{"n_layer": 12, "n_kv_head": 8, "head_dim": 64, "vocab_size": 32000, "norm_place": "out", "positions": "rope", "rope_base": 10000.0, "init_std_qkv": 0.0315, "init_mimetic": 0.5, "lr": 0.00127, "beta1": 0.95, "grad_clip": 2.0}
Each number is 128 + 32 x the weight over the matrix's rms, rounded and kept within 0 to 255. Layers, rows and columns count from 0. Numbers have three digits each.

# layer 8 MLP up, 1024x512, rms 0.0842, rows 454-525, columns 320-383
066127162128084173146092084166088139095117103064089104137126075159175172122119072100138149091068140115113204124107139174139076111106087150120074172133101124130155154093170123128098104141156103
121091198164117136153203169123141147172116108145079110139114108152084122130171121119124122145103087125133144141091100120172088056145117048103069075161135092137148105111150154141143158140108189
207113161158126134134139220146163095175125118102114136112100132134150181142146054147156140109143053177143126142142152121100190083040106185119150163119150173157097107182100169118203156190140053
139162097130113144101099120153096096166159144092136098170125170104162109112121154080172148142137106119113133194151208137181176141096158106108167123125073083167115211203166152170102078132169163
075122138092125065079145149147160182170159081148131144125151186108161117110152180116085062107112114126081131087141126159210134120068169160107100130130121124079176124102172154151137161151137137
141101135165104129090094192163114084133100154149167121137109153114122077133158121154114158090180151146081169105080123141113085059175096098183195089152130117085146121143132100113113105076117079
116126097117153093173097125157192086114137114090188090083108149084140162130131088126099129089087093151124138119182146129168145114119181081137085136121103144109066178089118116095129080148111150
130130202091112077169168133184167083129132126198172077132163168036074121177131136153153182113100119222114166072104114140139214139100084153138121125106055114147134153098165130142162143133118065
112116146148127201129162106151171227109111145102161157189101165098103094120062133154140140096175143109154044104098128101143199083162100145168109096080202161053077096164104068150136127108175103
126140129174129110100194139097109140151139158109137105074068161081166123157129117078118171146130084106117181100161099168112121196097156130141150112099115132092104105046156137129176129095123095
076095168099154114112149059125101091077091068054127155179116129111139215094106114167170110134057131123201110101152120145155139125160125121144099126126132145149127181067115142090126154120187097
129162127189175125133100072137135104171133083140139091161109074188142139143146113148191125161150105090089107165132166140180128109111161101134148084168143179134088114123132156141160121078133141
149123169145072185144111150098098071132155093129134100069128119078129164126136119131130127126126118128085134143159115120163069096124156088098138146097150121097122135108127157104089149136138188
131107111134135147134142114099153118132194105154210140063124032170121139125220136137127144127166141122160161123123117133142005090052128131122109141091098140141134219195127110136071152172119165
120151111152157135143079125134123128071111128109089098129136109141074080146132118123152143083165133106165161144082198134111139145094140162157116076152211123117099175081087194202138125109108107
184125102130184112103147080128183087113101128077171110139121140141132160155216124130129147127087105095132161111137089153140125089186114083175192119091134160117143117123146106095180112141134104
112171160118119136143094175156083123180163127079109138100145077114114161076127149112107128195081104155090141142077116124130150173120137177118158079095169124137159128139124137176110103175134144
136136143094094169113073177130135148145120176107102180151134116194209124143142152146175085133144097131117112127078132104125190109102113138103134148139133183109135141165134110142107158135099140
101129104161127144127149137131135176098104124125132157166085115078136196163104112180162179127136141106106128168126167148127119181127138192130165129175120162128169136137105190148115157157209061
150145066092135141099119098126156136059128092129141088118119131169143102153109151112169122106083127151163135120111147129128090160139117115102106161049120094134141101183153059125072180102073123
144107171118114168142092092114155123199085121125116103121100137128089101145144041158143151087132209130121112162152131138109100149159115122120115126123153099129106123193083129155162142174196154
080122067140143187084117114139127096116209155108165162069136153112103171081148179098133093161118127137134116143117097167168078125122112097160149120145184117140095033103150133121106114152041109
146180127144159107164168173115144096113144098139130112108160163111115117138082151163112067165138144150114145097136123140149116146143151093144106127169106145154128108101137063073143200103136175
188159119164125128129096169112122125161119165145097136121028142164166165196139109166112125121145157128137098100122098155144118141112081097123135090116144117157060166096149092129139163198116108
136133112117143112109132114155164125090109113119121152115141104145108052127124140148116122112139137102144093111132181141123173074112134154159133131063107137079122097131127138143097111086147109
141155174147131147118132122137172129112168175171136130117088162098158162144138144162135147092156156142080143124192113160130148104115063149071159120156180136154087093181162192141165152170144135
127136162123188153149114141149138102115119118131146088093146114131160106105130161104170124191110166177087159174103113137112117130218149137068189154174132148115164123154139123069143203120168120
134123166182098121177136133059080131086091155106140132168116097229164179133138137141120064148152155084122068157149082063094101167117100091153123118180076137165071102148135101119105116143124091
130106135103159117129120096121136186177111168153098099097100107150108135088128137125151162119139162125165135145122121120112154132124120112135120163196186102113148134066097159122139108116108103
085148117141181105142105144182157135192171141173179196116111138099152112132116188164155127111177149098155108140171107127158059142125195162170166097119073128098163127098136140106137098088090111
062096136112128169140159099118132114094150103091075129109105092148147158172102113097147132166119120095172104097127133099123097079157172128134144166123112114104170096119156114081108130146117150
123106128096131142149085138151068115203091153099086158114129133125111035107137129117096081165143112131120066085172103143114044092177168151126100090131166107114111152032132106103117141153093121
100132106189096146176147075117134134136139168103159105130170164137142180143111145118154118135142187111130146168148115107123131162136125125160118157092136164155134082135113130162146133101112148
096077154104184156155185113120163186166176180095186127147142113096119073092084146080112094110096128192126160147121116084131155123172107151116132108155120131132137134094027091099119120147110147
105126112073089119140097120105103158125112097165117149169125140101133139081171173083159138135122126094172130159103115133192128157205121123098127112169119156145074149118085145137145107134106159
147141143124098188153106128132113094146105154161161114072144069146139116152140122162098123083128096156109158104135113173128055164147110117121162138105094110139102150128116075115069148143138145
125089132110107115147118145138169107157189145129150052085124094104199135095129142173110114187068105133127123126155132136107122073199147154123072097140130132114143103124129095131176112127172159
108156123092042124141163184152110116141092153152137172153124066121126157081123136093112071154183128130119116141160108126097139143074137207134179075167072118124099102092116146123137086149118109
130175098176154178133155127144147126159102112144104114115110136137093040117047097127107126086068169147128146229136128146112145155175104100150131089126131141107048086140115138171109173124093129
142165138183114178136125127119116106118067135133126173123131167145089163154095086162158111112221093125124149114095172107142174167113136134093103057133106125147097146126163182166129159149177145
171108115172140132117132074203138163125102130136129106060144149141167097216156138171202090155120130146123126126124110120138096088066142104137122163145167070156118123147122129068127151127136143
127129140127115114156111154116121126092122165151138168130102069084151063162065095119086178135094121124156180193122118180133172140177161094182168154172108145151124132052148106145098107105129078
112178147133118134090122106101128116140097069161149164124137154129122151143087112102096101163194148143129049157140100088146108140106114142123100071169169133122106106143096185095095134173136101
095130143167108122133075117088156151126099105124159159127098210143149097120093118134109100137071125155134162146135135144080124107171123128151137087106157114115165173112105102149109157165148116
150123128119090156126172121147140071132153110117123081095092115071144160126105126101114131146116137121132140143161183130068150119157141140116074174146134125156149143162156137129135128141145120
111215129130126147147147111165127173132095114025119160126121089076123137097097071189139139102157117129123142115134138087131111086079134155079106156137117127093170088207146045145120088134116106
121155100154128146131109132096101162135180129118053159147160107082104117106102102122182097125201149156105118126174080130140151141126109158162147149190113138130129093061130143121108100170129132
112118139148097138147162107129093125096123147146010052101131199061097173136191141131153157136115156104110119064173135152097113086136150230147075184082145137138119084157087088125138061098149113
182100136116148112123096125132119123148083146133142121129089121100126142152144184121153123078045149138156094076169216119131158126101153160125082135146136110090099109139099135125116118178139146
162151188161123148125135081111114114074105158135133101111138115082138087128085128102105163142123142114108127158088152096165103098181162135109116124125104105130120068151150145176137133136125133
158080183049083127150188131148111171171141129168129113155174073105079119116145125138091127117158173186158113096097168065140100151107089148188081157112129158121098154145139157186125021116049145
156112118127159107148125154121105146149136137158129160221055225096145127158153122106122152094104128150142037182151146145097182166148125128103139144099122194154108149145161140112148157118116175
100145143077127099142194171165078150143105088074085172225033090110074085117120097131104155078165063122114144109111133093178171206116113075171136118112153099123135142117087110126114123090103157
114095138122167076091140159136119165121114188126181125126154072228119158125115172120111145148075120065128142112088196138097106157095138127106117131205151109141111159053157143099088151192135095
078142072099124138091132103106068134122140208140155128080061126137115176122114120084114161129084118145173134116145125117138170161145129119153224092143091113159127143162148098126128061170126152
102136195139152185107157171121174150115116152159088149061159160159076164104154123130145175188112134099099173168123078132177155136086101139113117130133152131136178130135097130188177124095114126
151139132137124100148111157160087093178116159072161093156163196115153118165112107196149196162158143148164144113130062126124142139177079124128107101141175159184097192119103083144106127094116107
161140099100093088091097207099108137159163154123189149081094130124160127104112086180107133170094119114088124151221104134099111106108119107101125073139145104068108124146178098124156155113125112
157154183151176113134146063169131121114109091095189083083171092165101139097118146106167152070150110099127109131147086117167128152188087068113145098145131090114128053107144132094103158177110109
136177053126139139144110091108148110114171144124100150093067135111150161110186149192134203126142149094179190092151206131123147152094146140131104084197132175158153097153111114120130119120101083
113116100140143093149145081075168134119138068136133129117141080204181160104118127120115121115162121103115189061149107126128137172096152138140081104132154121123133062159171088105109139138159148
056095128088054145146105163101136142181143095102111149142118124114156091133177097067070121131095091148128053209135097122111109163127124158154088133207081135158114120176113122149200121101129090
119126097113182164098128124135139134189113161150087162138123019141218122110102100238121147172086148172145122147096104114096077165175099152121124107202069172109196125108207079125159133153083118
121088140072117125094093147102100149166103110088135117139096124104104197074159108146159129115150145111104091113100132084130112209159130137166174125142158132139140159155129140118115092090107077
119158123144140131152160133190092134139103129081126151114107165133131178165132127124139150157086119131079128163072135106109174116141149124092145131107107121122099084130109170140171129104079162
091231178133156130168080204147104072154210102154164203140084151092175127128155123061119139119086097170146128142125125107118101088113139117136124125093093087104101102168122111096124138137121104
131060132107141166110166142126095116162115146181158123179174203176052134130147091105254122130153126098096133098103125109159101147175176203079181109179094115169156063150101149106164129149188210
096133133134132131096110086129136100138083128114090174113108089122128166173145136161165116120074102136126118158154153139183132157097146128167155093078160117125180108161120168100111192148154101
078131153058144106098112151101169137126068154140115140066130131138061145152166122175123119073161144102099091084122129115121106134154138159071161094130157124146102063125075152081131123090111123
124164119138145112111047136117118150120194166117139151181093149205161181086088136138159077136158110135071082109046121101099147160092104067115192173145124114139114101110118199148090246119089154
150170112118148117110155190119127185143163100106104121142137084093152137170108095138098142134136123126092171135111103102104131119147062110126077109170144124116114104163112138132091128149158154
112170077106080130128189092109115138156139165070181166137093148095084158172082118104161195060143119129099129110092111098151196152174096125104132083168129162140135090153126216165123112164121111
# layer 8 MLP down (transposed), 1024x512, rms 0.0798, rows 454-524, columns 320-383
089143099099107114144121124143108045120068159064156097095101130171157103128117135123155061164130114130123111096052131100113051119188143141134138164190052077141164073126080089059152140147105107
142124172166092098124179142096095072158145160114154086123103145115068167106105116114127126098142098146157170163112115084118143092086117131139128073125137135133143123149096110162132120088132115
162199148115158106109145106153162157167199162094135203102139129160163124165174094192121114109162144141106123124146151152110080142093093102145118119114161141103125117162105138112110137100139119
122075119106145106134124095156168121139082105199127101181105178139115141123092132119117119191146130132166110114106139161083132165088087074147213121108137089138101096126128099148116109088131121
103044173098174148135115144087141132168125129147131086138181089116171172182134098035175116144151078085112128118080103139181135128157073191117086115165118152100153142108129131110143103150093134
122122156109109131153139133109128127123136158111171000096150167129093073096171138071117123106147118159170117118073109084154143169152144051112072122134149153131125126114154149167134146088124100
154195125116099132170118098192064109156074113149112000067104159135200158111149181119125095137177147087119142110133130149137084144096119098216149155099137123099143136137128079108084159164118117
160139162128072111121159142161183127083148147110123108126180134142138139114151143138105155090137138104087164102164162079157204148185134105118184127094110171142074160102125118134102135153115134
094076139101169168126108158176167155144131198094047122098125105144155172099107116141144120142099197056140174073113142102153137133176108042151115090095116148079134114195187070158118115095121210
129135063103108115118139220167120104116135150174076176161108130161170146105165084098130058091145076182139101137168130105139125129113150152090133152129131092065152141114151151112077092149121118
106092089179155131098037144122121117161159142091190180114039133131116082099144123120139151117073122214124091131072072149087140120142113121149124125136165163095102104190172166165187093167186161
122084173142184095134083131163126195131146119122114103111078142101103081145121108088095090142116100095106078129209126093098151144149097142153079133066078148141123153122119155112126130119142141
161139136151057113104137147136161107115139164120127108089112102099130150120094144143166132149136115164118130156091113094064155129116119123127133152150105102154122103123162115211178154088109126
087104140135202104091128158126144067135128144163191087082178137141157179207059093148171090093119116161149058097206193096106200070206084143058173117089165199112053120137135164107197120166122182
115078067180133107104120103132112165105114059071127136147127109100158104131114183124141128206121177124103132137112140210139147182132079111139101120113077134123084158093156080162127106128106114
158161075141141139141133169128111193113121132147142161093127139187141071132173068074140118090150170166139158078139074138117138090135117142126123170174156130114145070084158086157143101127107151
132137102150167101129121136148130178138088119120130115111125143144151169172166114172121132149104199124136179192109119141146111110144105108184140121152097151120122115051095157118105169151136101
118104156119185118131123091117108138078122176137098070146191141143114133117118158127149124122163178126110126099147166066177122122133162143139171130117148144198135126135164124103145049162103085
106111113117093130165148186106096080092090136148091131106101088126129060078106176144052116181124191128117123100130155134126189151154127138159117140194105115131201124093143143166172142137129122
147117109125109142096163129169148113026119101107102000165119116166122130150135135118157132120183123101110161119107153137111127125124117122134129100129159154157112151162111150104133130103151163
145093124145171118138097093158092107088118145041158128109226145050192129165147136171134138155142166167055114146128125176102142143123150165119136129105155122152100195151137132122112160127160166
144078158117122116185157138125138137091207112106125030084157120157118091146093111147157099094114089164127101063099199145124171093141155098154101155082111100147082120154044172139192170109119144
092183026142146121183139092124041134056127097147106117141098137134166154071121131080170117089200111161124165161149103130147122138126114100139166093176133149154147123091149065119099094162149134
149088134157160117111125137189107108147161112120121093089132159089109121106096136120141157152095151138085121081095103101117150173084071146166158136155156105154175087154088123145086155170120160
120153072146112097167098118108125124131179121078131187114108151140134208132094112106110149131103116155139107143146065114119136127143125121073094125159141101221108104127129139124165113152043108
159085130095191129125181148145124130109110153164122122077105112096187174119090134123116152167171143173080137158137192185102179146119140125136148174094166120134089171146157115140151139196163082
149112103128133106112124085102111145126137144118139255057132161146154132107171142114106145116119142095175143131145123118177111102193137089133152100143131175124113147106145105103156146154100158
060084137058139115117129106103131167126139173178104195084175148140184115076114057112136106148152075153089107140112080121160160157153066153112128101177141102167098142074062108122135098096146134
136211148168128082115143140129174111101132119177152211143108152122146089115148101105092075129148110093148092114157131104133180140141080100139184128133131130097088176112142142134123158116139134
152173165166156151167160122136135104144091138087124240136163145046136094126138153110088141132106182169100120138209110117128131122103097182070107089155133142128119153120118122139095142104110108
147136154151140145136140104204118108135092126118085052118106137148160124114135090152106109078108154115127169136129139148152142130150123136192145150116102084122140157069179115080125123114151087
153098064118111103083115130140163137255161181127135129111126104107113157099166143054109059099131096147097128126108111169168167100151127126168157163109093188113095150184135109159091138117121101
104150129126114117112118081166104130115097108163134000105103115145105145133134180149104136116185160110091148189107096139120128148097127143113152174146137079136111162122079148185099149107120128
164092149190116110086160104074141127126153216105076000173155171172074115078120123148124123102068179114151127088185148155160105141100107143217186149130088177151133114171174154158179108113210106
144140138108106163118108118153109097125147143132119092114130120122118127174134074150153109141126132149136124068122137124092135123092129131101146127065156123115156080131146170151129126082124100
109109122115156136092099160083087150170103049160125102098132145136134089116076164103131079094105113176150158136059153085116168139121068134170123134118136137050081153137138164126128162161138124
162140078150139145158113128128112140120115172173069176147105119042159170077121149094134115182136124107169104107102145106105116139186100122132121136111167116168080160118198129080141085164106152
094134084180138204107115164146118126139160088141121133166118124084105125071091098124127071187154148158118121166123163139164147123124164142179117140147108114191128156115151106100198088139163083
103132128052093069117088113102205145141213078110205035121131020193163188148255143137119000056200069140124133097084099059132117060081074111102140124104125136153180171193167116117171116068135176
156146106142135139134149128094145125126106137092160202065150108137153164076119123107115148118168118176154107104119160178105087105157191179122121115162164117129215080091201094100125132191108120
131178154050104023134147135103096081087150155151175234122056095156125147064104207080096120067123180070138131126150138169114158143180116167110112109139068158049057106098155171160151094109173105
078125172199115080096192102130132090101159100138139171098130127169105163188127127161125133186201071110214118104140132107149155114113151119082120118103097096176105153062163142082142126197068126
106104144138134113128113170122129120115107145155192255103138155123072137124120141112119081147128113133161126068140081131156107121140162108134180142143108122115108163136092132163119153182152134
130106121135115185119138098101043029111151140104075000156113115193081182103140080142107125131193159118139106136136083103164105154061111072110121169144139111138120106105130107115125187116129140
111154143112127082113145178105141134137109126125166043154133155125137166165112182127156180091159113102107113150147150153165101135105140149163187110156123134117143102107084145075149114117099176
113155164152157148077137057118095101142135135084175191159110173164188108117161116199131181148167103156166130124144161147097162107134153171161140113083132194107176168157112113123121170135133172
145082112170078150137100170130141123104195158103122000133187104162121083144089141153081103111145120130189125096174164143097144142137133129089130116154146102129088123128138125139179089146125149
132089096096162104202092137122173206151074203145159143127053091091120099152126125171069147088142154166107117060172151135137116111160128172091172080183175095102151093152161152121135158125138093
073188091103143112148136126102120143108047119124148012116126161113135095112121142140127108123145116153116128093157110102149110090141109111111121128090114241178100052059135176111151109138172115
098124106111151152138113107085162084164145101151132233126164160141110178113126085177129126118165107103121117114142148085163162113159116131111119145161149153136095119095145150156145138144135154
153184123125153132147118115106119128126122174122107022116172105105087139124138121077148100197121224087183115132123097140116178128137122147066130150068147116147114121155160118129203139087124141
108086137154089117118118142126082088112092148172156090187104226137142106165101165113083084143122165177085091147133114072111103114118135078168178112176149064163084159130130113093126156120121135
073068119120111103117121191105081152146079110106119109196124124164179170154122143128079103078163073120130078112118071044152139138132059116153154118162115135160153114129129173144184181147117037
117091154156177100120147107117208139159167077117136151148176161152166141097180087113127211114114131065142097069106149089154150192106120108133162073174112179096106126107150130142149038120113125
163142117151098166124141120121071140129118155130142116042119102126097085160086150126119122179121097181152169178078152136085134176148111113135171099129102199175132163060116081145166109131115097
139108149204160190093152168129104126091123063097108112067131116202103151121124122177111153122128105131156220120134079191132145125067204161130171190150084146146123087132093133146130142154117050
115111126095105137079125160132172091165096153072120045122149154128119198147155114108093187088204099068133133179110110132078122160106183133134184096088126129100093127083107127095119096179066154
135125065179121142099057109160168183089086144110177155090108111149106091099151065153129101152123105135149136118162175178109121127131148108107085149165102051095091124079179116132000125164131129
156150091127074140124176056102132183099133111114104005146128148126131135127119133119121142074178099147178106114150125129131128138125164159117133082153102082106143163114149152102182125115129099
179137209191131144168149135133129128101112143092105134112098040057104104152084118152111111064138216118106079144200166146129073144199106159130088085145088095139119121173146157131148168103133088
095103141089101105104147127126145075137090142156124118139135104172133111174091169150105067085135153111145125140165107117143132142125134137121112122148172117122150140106110128092101175110121105
146129103084161122159105140153163109139183122153083166141123178158159203162093146098101097129172114123168161142138163035106181115186127127061155106121153044168150079146090165164105074127090109
114142090032150110104126084141098113144127224184117064084109092157189141162141162144156086116094125125100127146109139150113135135184144134139086087141115116125113184133146097183166128166163161
148115126115114141132065122110095132101136096128157207134136118113109116165102148193052120144144117124136093077124151125111152139181135145137141137124064065208089135084127192143143114094082145
157035123149121142130094141080168163132122104134172062071153135092145164148117089134150118118119131068135126124174126144177120148163116102160144135167151128101162119121082123146123151156138088
154137103113129153162087133075088142165124116100126208187161141148158103059135136146108128142077139206155124150158112102111116112147136132156106086167161092129164178106098090140112139070106173
118132108112112148136161108092183136125150155091134000145116130127082123116157115133192110101139148129145126129116115167069180166104137105147101145177118144121148119156128132212125112141091131
106138141107127076140123178120140069115169168074153014137104088084088129158126171120130071129132134158106120129112156160115134167107088114105139140124137079084099129117104136081170136140162128
084137130153145137185123123077183151122110133081113142070155166067100171079152150111130108105146149154142104105125177119153118080099165099140099119091157155154062147091159106067049100111137141
158115129134162124135113197103170126125181143137125218114123112180149147151101153122148113124078056143085189135058104084097116189095147128168171163142144072153162089154115123114155155135082117
134099180052090114171142112110117159098140159144083112139153078122123118128124200134138162127087143128144112130095123130144123158133129123110116123131103161101149167136130097097190148124092108
# layer 8 MLP gate, 1024x512, rms 0.0786, rows 455-525, columns 320-383
119144081110180096136115105117082103088168143085107143096103121102131150122125139097193203095133181119099219131109164132127164124105140140125130130154105148125116149076145097064144156130162149
048134063125128151120130052138109139097122161127138141146139118162165088139138171047089143102096125105123118159152056141182110112183141076112055135149170104084116105128149143104053137120107165
151127079197101119137158146126112118083095155110140164180125137163091116165160109178134097094141092088091149113060082115102196133062098127112135166121149143135090137137204189104133114160103127
172162109098175143103139158131095126108106152109092139123107142195160155194102163152134160130156210170145134171128147099173137129141136140111144239097180183128094112154109166118173078173098156
086130133126114133158168140149154088164137114142158100165113211152130148184134128069149101152125152102129139131160152103127123113149132155087127077145166151153126112103108221103095099101104163
201160120160178152143062113113114155174129121113144094082112166119163138156103132171101120139204148122113186166162117096096106135126181135118091109183099140134074139105177113157080121141110147
135069140135136108131144093053151154123201159117103146173119119149077088110162126111181132117097111103152149094115107054108164140202088130128145131175139184100086118144132172163107049115105071
145160083199124171055124146155155078167148104168122148131093157164168198120146116118140134095167147119093174117092084115089150126152157048145167143129100135139141170073184216128126194177137145
087178133135143138118122134145125099171134110120140179133123147102129127156178132198173076134157172103146094116104136111147162095116084129150120155165068144148164103115154114147122142106106119
143142137133151075136108190117157132133106155134132073094077154076155164120101160129133145096075102132122168108101131167112122119152114088103146197116093125124140129137121100084138057136111129
113067114116155150132120128124091135148151113118117109192132083089073170145138111154115157120092197099115104137174096135156082193134181121150153153144080122138108106122133176163141140131105115
148077145153111090133132098076139150123175093160147113121116161129163096137118137136121083112148079145167108144153039136099129192110132144152114153112072153118072205094087105163127141166085092
148132094170102090146135098074153106103209129128108102117103150093211108073191120080073214137149083085122180144123134194120074187081110099113093100158041131142129106180145049113140146091151123
146115089129214132067141142148130161121090107059145180181103100233188089109179118122145157111076103145134076187117156191135112110161083112169123147126106191138113090137217050178083026097121023
135128166147124094133147103145139123146104095106091083168168173174065205102167124150109153114166143158145145099161170132114187153147121179103147175140085132119128101098143070101148104170075099
090101138149159123151146181116099140055166143096144186116152177114111105146135156160080090130113054163148117128102155142152175106132103174133131094079113117109155167115154132143160123050135168
210150106176189168086160073129139118101138133145178106143118122176061159110165137147183088102111069158095104118140068084136203164210102140148130164159136122093114140106151130128084176122184091
108115101148111129126185135141140104086112155137172114110127188142153126150135124168159189123161066162124153086178087076117097168193126179049139177162129135134052137147110114168142119049112159
165171104133175180113119192116159198088127141079112103182084152158180144190101178132173127119146157100160162115120142118130175114192065122192088124113182147107117172163134102148107126121156072
133092110134088066137211105078099087156130147049173158132094131068166112107114114120135142116123123201128179106073106089146105138131115187135160150080102091100130143202145130138118151081088079
132163085166150127140149147092151160120113157092129135145139065168177157122178166133107108145074161111125161131054123129167119134144135146166093163117195121116136138133096156106099061103174153
153099142148140144116088161143110165118100099128159134119099138122049049118153132083091125166057114081122134141135116137131084194126163136176101106151100161123189097175136108132098170129134161
170147157104121102144085169102142145092133161150140198124207120099139138125052163129129125104088184137125132132075097128108128089151161092136088153149119142125094140191137112164145179136069105
156138093147141145138112125111135138097112130160199151157117152091133086169131140183124103103140156105110136151135081154111121113098123109212103136154167117140135106129093112136116091136095102
121135083146166112095082149080128154105173114127113199127110129139107145137158161158069085124119179110181104151116064078126149138159152110105094163149109150116144110135114192121103140091073139
117083122156066091074142101096098116122127139119099158169064146126103138112143148130108166074159080053175110113110131123117128128102125139181050110112133127120097130124121106196125051107098144
119114113128078137087076098097192148160102143172142165166084172143037155115086126133087106128093223138148141169112097093093097147201092150065203123095203180153132038150133149154138108187087098
171125138128114159135143102124108161110158097115112123143153159114149119140123115145188182133135173099148112146098160126145096135120150161120089082137142145143183096206101058076126067103150104
135106182168136112081119118057134124097147089152104144142136136093127111152118131161126130092160088076094129122149176102130082091134056161131168170127131111126132114148126123165110064206116174
117200182127119103150129105118160123186114176205185102149114131142198093109114147141099113123121134175164137176154089161147151139117097055150105153102153160172124147137109152132106129126175133
116153161107141105126065135082144120100120145096139088147095094152127168155195109182128131096078102132155176197132097110146140170059127113136121129142092138168150125150118137173110179093126130
093106104114132110142113126147152121159093138119165160140120144149025103171153089160095074122117198164067131150100117149063112108145092075192134075165120082162125099114120187151185144101129087
102173135154203139144133115168143139189151162146111116098120109158046078108167118155154153128138158192150144076170143101102129060098096205104139089168162137124117134075071199160128178129077179
138144147110168169134105140105111154122118109127151074151133104168122124136073177150124119117170130136083159108138130138131150156121099125175114177143175133101132146101107165190100099161131104
083129107148083097155099075118128141138149114208121134175212129123097104152108063141128107074177113130112079159102193141122138085125137113152151042104124148121089093148192140154109113094106089
123152093136190149101139142090151128117088176147171157136094122114124138141116148138130158132105174050152079132177153079127147166121079128140103147104122172156090133086166048115129120172123111
104105171069180118060165147048100067095106135121164164154123142094085136091120113142127132112097090090174141121130106054160138135147060152157122132124118162134119084095096178140092131148134144
153201129125151157112162130121131146127099138163081119131100177065116078150045129138134201122084187141094121214160152182109117170131136132148127103081169128139041101109158107104132145171113102
122143095130125175115099128123152104120124111148157128171132102156115161116196085147091136157079127121046145098130123137130117127074191083111071186157137068170149132091126123108211080093076109
119100139104169081142090132043154076140162128155168167157080120161105124142095209070084114094095157129053205149093156141126139159180105162134140125160131127068088118092107118180192107143106098
162153116120165145123144138121132130096155181169164121094087087144141065109121130138164141119132193102177085126131128152192107121090147134177134101142142091118141121047127114086109172144130110
211122064152091172122143160130162170113152149093151095146144099097149189143191153113168108136139106120106133166103140129116126169138108125153113178120129159117111168141153052141147121093079161
137059137135115154176120176120113132092145175155094123131165096128145130133148143082057144090131050194080128110161159107126117110094113125135085105119080090116104192101099183132124075113154135
167090137117088130132118113099129126144135120154153139124082158097111137172087158120160137187128118135120139114226161175109184144097079150140089157097111119118112120102132151188154102103112162
170101084158084120144085154109163136115180156143154108118080090178112132175193092130195168117161092148131107146066141162136122166158110064123129095113113146103098145136159072144149096130171143
104114083135119155114154128142106151190201133108140136186131144107193121093206128167156134153154080198120098085140132096172149149181158098126129135168128134137105082142153095178078205127106151
108138135114021141096140139133156154156211106143114198152116200154156170193165136072149158117161115106160052139113090144111157158137120141084069151168182149130125158102115163160110084166147135
125141157096076118093146101150150138141147104159131128146107125090087147137068110159155137122131134159111176182095214102096117156105108134084067143101103116097151151177140161119130108149159153
159116094102124117119143200101141157159133070120115156117175104159135196159192109143176110099139085086134105122112055169159119101110088132144083161126144135135098116131142081101138112125130146
138126081150089087088162166126049096110174159080105114207106117131134146098124118148111078087138087110159136143131129118091057172159133125126125120160127173124124168148075136180072132134116164
141178113105152158129104154168164172142168114115076176138125139104130114113109177101009063102084175186130088180093082171129127101161154092159183138128176154149080148143147128123159119109088161
133096136092134112120149145192119144180110132119075117202138127154111094120092100120091140084128124078141139118090129061128145168102114097105088107126155129156120108108141101145142106100120149
112184091119152152120135094165150160097135085106128207113118144126114160155177141125119177116102163156168112125146053086092088105078172111153129076159150163104150133176137168118131127166124179
130097129128149123064119091141175133122137113134168130076116185089144144139144179123118164075089162143128098107090116129057153100111128161167127204123130193160191139138081152102082136065141084
121136125110143113135135110115150152084127137140176101111103114175089063180161103055145143163084042100154142137123151063115179176123076110081204093090155125108106110154165119144125209192116092
157172064195194108133075173130099123101200161137149105115167143089132106176121144118187230088077126115134186138136155175164127099121161156100163160149152131182182133133153181121125141127115105
147104187130093125177161104138093104136114110153080169121156085121101108126132080074142126166109107164176116165173087109148113073153073152113153152147055114141098189103184185104126163082092180
113083117093132134156168100167088090064116128174168143048189142129141141169144117141139118143134144091118135145168079150134106128152135151098147116113161188124151123105127167083138150117138121
141121073186175169111077089092046134152125136132140149108023112156183199133102091119087175056159145189146143177137191146090097125161136099143179092207099160139186172143132179152196146095059011
136100128089092078145132107112107220107149147113064142130104153104180161155109133126117157128117185154082134162103142136080107152128155175167113133150137119165152092140121130128175154099150188
176079143106092092118153101142130129154147164153134211185118175126071143108116136100128135130116111132117128207094218117092184061172170163142180115141111138144067186092107135110140130125132143
144134180101148144097102141134172111137158060073125153133146119135177157147107148150113106115114108164116179115075134120105098127173131111061063141129158196103134129095171173137063077116097127
157155178124181148125089191160151090100167093175113146147168120168103112202140108087142088102173111159084144142173084113071109107190160090113142149090140069099126122119090159115081193159093153
120175156088115120134105087107123126072119187127112119109108120135159125133150112121141132132185128150107125129083140106123149160103094117160164206110176158165138174102065171098125127136115175
130109138106083108171132112104142131104113120153111140142102121136123073078189098104111099130135178195108087214097122174096133132158129125161144126178081113163090134055159080112139161061110129
147097101077099123142117180096073161112185151203124234121149130067087134131193156120227167112177175074113100131115157094139165132142131157132114211132143131178144156160160095113130125213151175
130110142081132109151115163135114148109145128113132122133133087093137113135173086144156145088172152140097113133166132125073155123103144124099135140155126126122175162148104121092110159133128141
147147107135151136156138124096067083077098162197128116098186136082064142123124130110137114122164115087172053119129147174163180148065120198105104117101159098121137100156193109058164096146176220
150048135120097137110074136030133149196092166174128140150111182112089095171098112088129125098139136173146163144112078179140106167118200111133134143151152143119098173131145106127153091062101076
133134103165146124141174121134124169142102100155112132187138115143121109079167163140126109100155175153103122100142077151149148116157094085163133095138135085131141085090098144176113117150123097
146144143091062160119145131104089121132131166146115134106118115106122115139105102067080125116134064150152153101105119155099128118158126121143154078154131093128140156116203155149128141138090075